From a checkpoint of a small transformer trained on Wikipedia: MLP 256 GELU, 1.15M parameters.
Each number is 500 + 40 x the weight over its row's rms, rounded and kept within 0 to 999. Layers, rows and columns count from 0. Numbers have three digits each. The size before them is the row's rms in percent of the matrix's.

# q: layer 3 attention query, 128x128, rms 0.0995, rows 93-117, columns 0-127
# k: layer 3 attention key, 128x128, rms 0.0962, rows 93-116, columns 0-127
q93 096:502552572479468523536540538585427393484533516559483501502553491491537513528525541528521614535507504440464560479557522487502481506477492510457479460449508538446501436452533476457450444450519465442423490471539490525510463574447531494527564488478501453509534426493518501425544477540529469499489526570496462452481482525477500571531487460440539483500546476445480491450525542517512455474573
k93 099:520490512570526445516604447535465518475528549522455487560525451522548545553546480489533496511517446510472473542475481534518504524425523424501564485522489489503513500401547501496525444596561493427441550491508499501521449481421517467513536528490478586501476455500520435473469451542464471508554514392482491470523461518577470484499521454485515540510507540472566491457505499486517498546405
q94 111:539479550475520540417497444494511466593543436601503490460416438406505548538517497474534487454571520457504474487487480491553482459474462548523543510530529481501483524520540535454504458585562459504506519506476515488521467555449434490477486513455503507463498482528603494549530564470524459470504429471524459545461489498505538537523481442507490471443528419516516574493539461452514506539435
k94 107:502460467522466469434555535508557529499439499542535516514502488518540470500468551573530470543509489461497411456508545494472536496498450514524526537519493542479463546500532448539464520571433450538548518436512435501481486485496538497496542539439463514515472388557563478558514549534543504502480537482533487451571450487459509515567467503539491550514517431545444418493468559435502508392540
q95 100:498438471555468471510458446508581525460440480475558525494473552568567511516516521476556481491578516535470555539506542552589444496468526472516517532553529475533487469510537478504441391556482515507466469509526479469442499524537499527526532443521565518499512487453440440466519437514485461518504507427491489470502481477463571449499608495499469541512426547531465507469441413444513498532495
k95 103:551440432481585484444567517533554509500507476519477509447522526489547501444427450554461468478470526500479494554473470531518519545513535464470481435450507480525587463527488453445486518423460522477501501549511539497525550571481488527498554519478450418470550535577482563536496534464504450546496523507468531513453490479456520551566570479458557472506467502370481506505474521547507455439508
q96 107:526512548522499449461522545474542496476504471503479476461484517490495478526479412436558536498583488583449471503576421532430570455489480512478555493496524511503537564477490488486484464530495579502455467476609464457472505496481551532489575495502424538442492465455493567536482427536528468539479462542525484478462472527558534532477452533488544477513481469422571489476416573510466498493489
k96 108:497482567517444508464517515564493520462434565479470527483514423427458480549551449492512486456492417531495530529525449585466521514450512527486462550432538518488501511454550442512513541537562484487550573552502486480505612568486508447503515465482481564436530472444465526484488520540497529423448417567546531445494449537525530543472491501504556519509501569479491436459490507498497480484528
q97 113:506506513520494482533586463510464505459460478427536466531524486451502513485482611480544475486480458547476427473569544498465479476532487441527528527507536442478487518462557498459479560492493481481447488442498469504442491502448491576558460512514450479536503570537506496544473498489430537524379513523486456551439587484506495472495478453482481608518529451480537520490448553579544505522569
k97 116:468431529493524542526542542488472526487509530556487525484431502461492576470509617514522582454454528526487496482494470542501501511481523575502533509531478457408459495499456508499531465466504509467539514474567427462549521490477466523548469496520521575575518463552484490428519554434488493525505454525458469551476505516537515569418440498483473489499527552467538431534459447584520494413446
q98 111:466486539450520473528466483486491485484548511523539493535540548552464526468448489531531517497483443503479571495405530481483479502444454484554469537535407497494510470516461492515532511464475556446500432550548469477561467570433560498495484472497512468481516490494490435555420456446478490537502490478478542502475491370477546559555463468524585557465602477571520534499533494487577484511489
k98 111:449473482476486502524441445496503436512559556460492521488558552525519491486489528567519505500480474487443512573435510507453415489439498451504476429576473540514568479526525509461513455468476498472513601461559472425551564428563529517537532477462567482461477489548498517532463465434514455475478501508565481502492504463485523526490551551480489578423521498538545479450498514426533510586509
q99 106:527518502469556529460499553551476484413449524501587504504528487554485495515523472528457495493490459570470465501522435492497469450497489495539466497491473514483443510505570518509554502509474472585484521514551561554506525528521504547493459501572455420479597428560505466473489508415482423536508483475481543451495466501553517483416515552459456520448510474525434532488518497520478411609551
k99 104:467484532461449505571547571537534492502469474512533504516492511494487486428537434489515448521486476430525528495478451531527538505549484513551467488562475571611495514448469499535628486470467447498448493506553419517474556449494453532499518582503490446438484503545565517480475539479459487516552508480461491459517435425598507487455484507508456516536472568551499470455507474517462503560499
q100 107:543532603494502522484568509523518492520427588514543513460475511541506468427503501500557423567514490493435520414452513496473523531460468511563441515552464572480452510457533439500566526480504511541539495456491518544490505457467493467470534492490514382470543461507523514503589487496537490474485510428527521455481521484475534478571465460525496452523561453479490437415453534491538522547459
k100 109:497525594526517521522559489533471501539517520448483481544487417491462478439567468487516525498473535465464582487467488485512540495466493471536546480575512515437519430499590469514618437521540479483527497491503504498526527491606442494483478542401477462490474492492509501501485456487582498453471503501471432451514613476525466457524497466499488465521455481406483511533460519451518544509554
q101 107:512532460456511430472512529566432574521472525518541544481511597521508480507520479494519498507516499506464516486503546501498483494564531521467544459467497527492533536445459511455413569439538475436499441464514462515486556514549536529502546565485513434559433571533523511484505498506465463464501518577467514537483426419499526552438514492455559470500558504402510414544567455474479502495443
k101 110:529491500548487446512457483423467463468537601481497519496510573457477462461492448516512493501496501453480525470475574529519506544512536508454543547462528421509500536500469513489498424532532520437514516584453526436449532500498560499505477536484537564579449535462564457465520506520432465473584498470458551399523548488458537493461546537520515528477574537454438565473494494466466527458453
q102 104:448537465558529528534507473409557539392457487520495537560468470531519565452549459453525507452443564479493564500499511478509523549568478502533515519505465472440508487527528514448476469465558471500458518448444472494402473536486512554508549541551520498532483467510497461489592467475541530470464575570502423484476469510435493481511441527513605513474569509528546482468492454494517485489476
k102 106:485451487555473435534468450423478530486523500568513474511535474491543503507486442550439533514509504422494468538482463557590433542434500479503470480542499418469520454477503500422576587468538506497521502483433526544504434546518550582527497463531463547535526467527537478491556544509503494497459476428521393457458548445468510542469528517541479482513548521464530522575495486549510500507533
q103 106:472560500494477507551471556441449459512496448488482431498481418570491477513490514532562562485488485602451497474465487466535490559460509464488496490473454461474483470543440466488476506508600531552527492500470534562521536467468479644480478511576533477523495536506510582467542488500468466487506473490465495543390525530468487475422525483502476550539447475503503447555548532543520503444475
k103 105:506514464431455461427487524540452538481445477523549498481477491576486541486546475498571459474539456475454443455493467430473481542538481490538507522521467429482542505504464590509480459468555482421524479555485521550519443498461434509549515503505531541506427574461555546512488482488529535543446438483508436532502492529473490550439588550524435542539474568501503467541430573526512508520477
q104 102:443462381507461513535533526522575481512443496486467469469551464497509459532480514476517517482549458506524566518450501476391471486436566554585536567453556489459445501499553501496537498489476559499481497468470475489566555522449509554527459506469515543420462547552497409505517546534483493521493526483502480482543521503460493465434577469550523471486522485431496479485503581437480475494562
k104 106:556476443524516540507523522543488540595461563499500475489527466523437451495462499559420489492467489491502571499460566509448557488496546520485495459519480557501469430510529560554462511500511567526496496494565497561521465434382456549564551504456458559445488589475443480438485525447448529463457519569475549456474495476453494561477544468501505486468547484540520503550501501508520502448509
q105 105:437401485504564469480455543537499503495502454467488465552505460467423555497519444561504464511531508524463522503523504478516476458553440484447430622427568492551503494500476533525446519528542513536457475512489511515553542497503555466474537580450533427494524467484507546463544450498496498426558506494547573474470514517524519493486508428520563460480457459518499495511428563547434477555491
k105 108:488456546477473519528535444599547484544424538503480452439523452505561470475442435516481477520550472514522538500547505531455514518511452430479526594425518466546450525491490563409486483472515486555476471447487482561466524495538490431610503521476530559520512520481527593477542521524569493489542487475490509489550571520553524466465524510478527447455476542476522431475486524466460539503484
q106 103:489576528515542459519428547478467506493447540456504517501538467449493444535513411455532463499517443541480555470443488554474490478458569377472543532546543555547484456497601544478543475500449488490424502470499534526499526502605509508459548467529456506471465515498565456438465509455528520505593560549456496480438541497538555495502466496551529539448491527522522479510494513524479511508501
k106 101:512497514500542459505450500451480533489504613498513519538494443541522463518468477461502447460569535499512503509554470546483562548454429480475461435500481506501438424559502508475503522448548505508455416535562424576529586494545557479500464501513506410525455511544550510516535461426471460502550411528513576445483495545530504484467496463576513538520498456522497433503497502553484517526516
q107 115:494505459541478486423445440474534459537508503497430606451553535495460443508523456472543498460460512445523478508541574603508489442529545494577475577454508500495549524479424495508533387468502546509529507485532459510473498449539494517531471519495489519464533493517512576521513502522528493485500508536491497502533451547432500474524461545513548504482506482521522538478577384413500524566469
k107 111:445481414479520486517441461529542513527458499538499594542526466521546525533525501490427481485463476427517514463533503464561515503483545506451519541516500465509592461541562462495474536520425497474526453534439574499442569490488525541471471471554492478463521444488480471473451549469551535490482450536426540422571507536469492527512531600543515485510548507478480533472532431448564451552505
q108 108:504481490517509478527451556434508500522533545561464445525430475569486492605532524474453459544537410525505547521594495523472480481504507456451436500495506512499501484443531505518451508531482458450517448529505514547464595524553522452493488548492554519426515533477506541587504490477465553506409537545514441502501506429557473435478495540517453480466448523461500489472590552482470446520495
k108 109:523471516503515488567544578502496488460392540577472494520515575516481478540479479455529472553479507516491507518603527484441586525520440468476490531444550553536467514538464529552455494452513501467433499474509545498471478469494485482523471515446548483422467480504462496556560490466472429465456455493409433483502521497502506568547457532477511494499507534473559579512590483479458469552443
q109 094:478529560462509518462526456539487453524537475456474485504538421513440502473536457565610473475442521496499556495523419533459567539514503516504558441520555565523577419519531455555457516479471554542530503454515537431507453497533515496514492460486528510569543546496493541468494451487399446524497555460568514508482529504486478432471495443545439471499508440479489503558499501472520437553494
k109 096:524520397514515526491490466521514520482506444432471465526551428517420463479511565571514493470598534521507557442518461517489558445529468548555514569519506480518490531488474423458491488547472466478540441520498563514551475390498508487472560509480514485516483509482472556489476511530519488506490446450519499500426490512506540514497456470530530550447486541417566491464444542535533545614508
q110 108:534470515484512553488440517535541448459546440500528522534446490538447536480403522525563533560534481467448512572502511466526466474487532559548395547510526513457558564513505566584473449448402537447448546462491571510461498488460562471432469574478470471550432480521519493480482472485530552526507539515499442432479421543510497531497533525504478514476534495466517476540526508506498497507495
k110 109:513529477404563522534613480513496467583551444523501525476440516559556439624532476499476476500456466488524488546501522535476539458421532511534481508459484484546551500474497495448521505520508534564435537457473528482492468500553431461506498529425560542513448488508530536477482534526454532484539417528529453444419495525479427471500489507488494528513531543507487506453513429459557541491509
q111 115:551548454570469532517472502521491413524423503533485453484524584478492526520452506513492457471481420505519486567547464464451446462531475542555531472490461521415588521578519502531478521529527518481505529519508466522535502516517505509466505428542523458472411486496549486562463494410470501445547476559476441537475498515432507534575512561476488513458489489498427481495464448517543569473573
k111 119:512564487534520550574429470545555473543564517485580521458517545482452514560526467461500468422502503469450454524509543477461481459538554484543452470490492491507507483465472503477544485543509581462499488529439459510556482509460464536492450467439466528482443441603606474444551534432502507494511486531471485600529393479475566526536477482517486531529488533542474496495492496470508445482508
q112 107:474469546526516536520560518534441499530568535515475521521548490547503464548432475532491537451498487514477600476518400451500473475544463508557484507502508488531427472476465516580558505440501494519537490486604416529456524475465508520540472534527525462533459508405517499554474527483441422482433443419491482517473522492528496499428460407506445556489492494519529515548490533544493521538534
k112 106:520429530473442570501472490541523503509527527498512477565544523441500477496543512441499512519557530510481488448400422521578495515506519598572533477461456574484474534483459536420402469503472476424524438520593466463458521488522465484539507529430573557471475489537463571523409480489515523479439506510531492515508481501485517533485526551505503489519547491516577523530503500464487530496447
q113 102:476500463455435526560502497480493511495525536448526587524529470566470568440501491504614409479500447528518491539461489506492497485553548479561491465479509498523511519491516477511500460537557451484491438559565598509541466493497536546452451473493522526432453491477493417447509555532510453607492516556476495537466416482516450495434519483509458447514511533464474508544467533547564481480539
k113 102:489476410467457424538525515522458472474501531453491494493560548536480493422511451533514476453530470513517481563549465520483600507495523495530468421477471591518496521514491497488576547525488468457525458499593502503552445464546483583454484527495466532521473546458504497432529421488455522525513476536453489547447481540429494487483524556466506460500524536481567489443524506487531568393541
q114 111:463461483489455511589428442532529504468492533538546479544414486502496548517461497470522579518445442459519450517521468495570572562563496452452479518492519469479446499433496473449455420518504473507576473561545446522485551545509504563520516454526478494466478574548521545484544510517510488556566454505489501499482503496550508519497495579474526513459479515400505489563469505512530494400448
k114 110:536472505536435503462530551420511496519514432505494461482514519432477481509546438499579482566447478493596443529536528469509532534514453476424509432522539411503542489522530547463463587505533530488509542569602512491514502521517535511469535487510486485540506529463484515487496440521509514553538446471502474526540482499454512562471445536449469548497454560498463471466500469451490397448420
q115 104:479554495491529511487469473501529540428459513451442501436532408575488520523536600476496589525435497471499453483530529463491554579499505511511448470553488455446424462537522495494505512555511452465468469425576491438483539504552462394493451508545499471513441483472509567508508560465455557458580479469541495579523506471541494517460522528543499537530487504500489531490499441499545484520498
k115 105:527541472452489485483473476468520558522571425594456430558457494495451424524491568509544489543537514513577482444490454473530498518473449516497452431553452456548456514470525466601486487477535497490530508485467504438504522572449438567452513478508469552536500493567479565538530506499488492503498443460467518516530545511450499472578505477528422429464531521531522507513574463507492489556454
q116 105:437477500470532475519447547527504484576487477524562492443503458549575537548514485506505553436467448550580430571480558492464486488493377487522542456453470485463499423466526528501542513490534470497458439435549515501424414507477426544504510523485488509551551556545528497469529492520500607501547505467545483525521515475473500470518470481520504530506560512484480456542448568501476454523533
k116 099:522405494507513557558444502523482481520528453567479516526547435553431436486467546572535478429526470513499470497524541462505450529527448529565524468504514497427527499474492489492581603484584514448515552505485479452482475499374539451537567509520518517538493501504543509515523465486497508468549579534469503468471493460546425564474477542473468484455487446508563514471502467544496498465463
q117 112:514530521463566447520464413514554516468468543534408547507489419469617475454429503500450522487471545497438478487498544538559508500470490455456557564484516514497533465555514505472456540521527550518516517490459488541467506490488539536525475476520569411461581475506512476506474567485471470479518614457479492418520462481502536489479545524549487486533519489476480507552437511482539420507558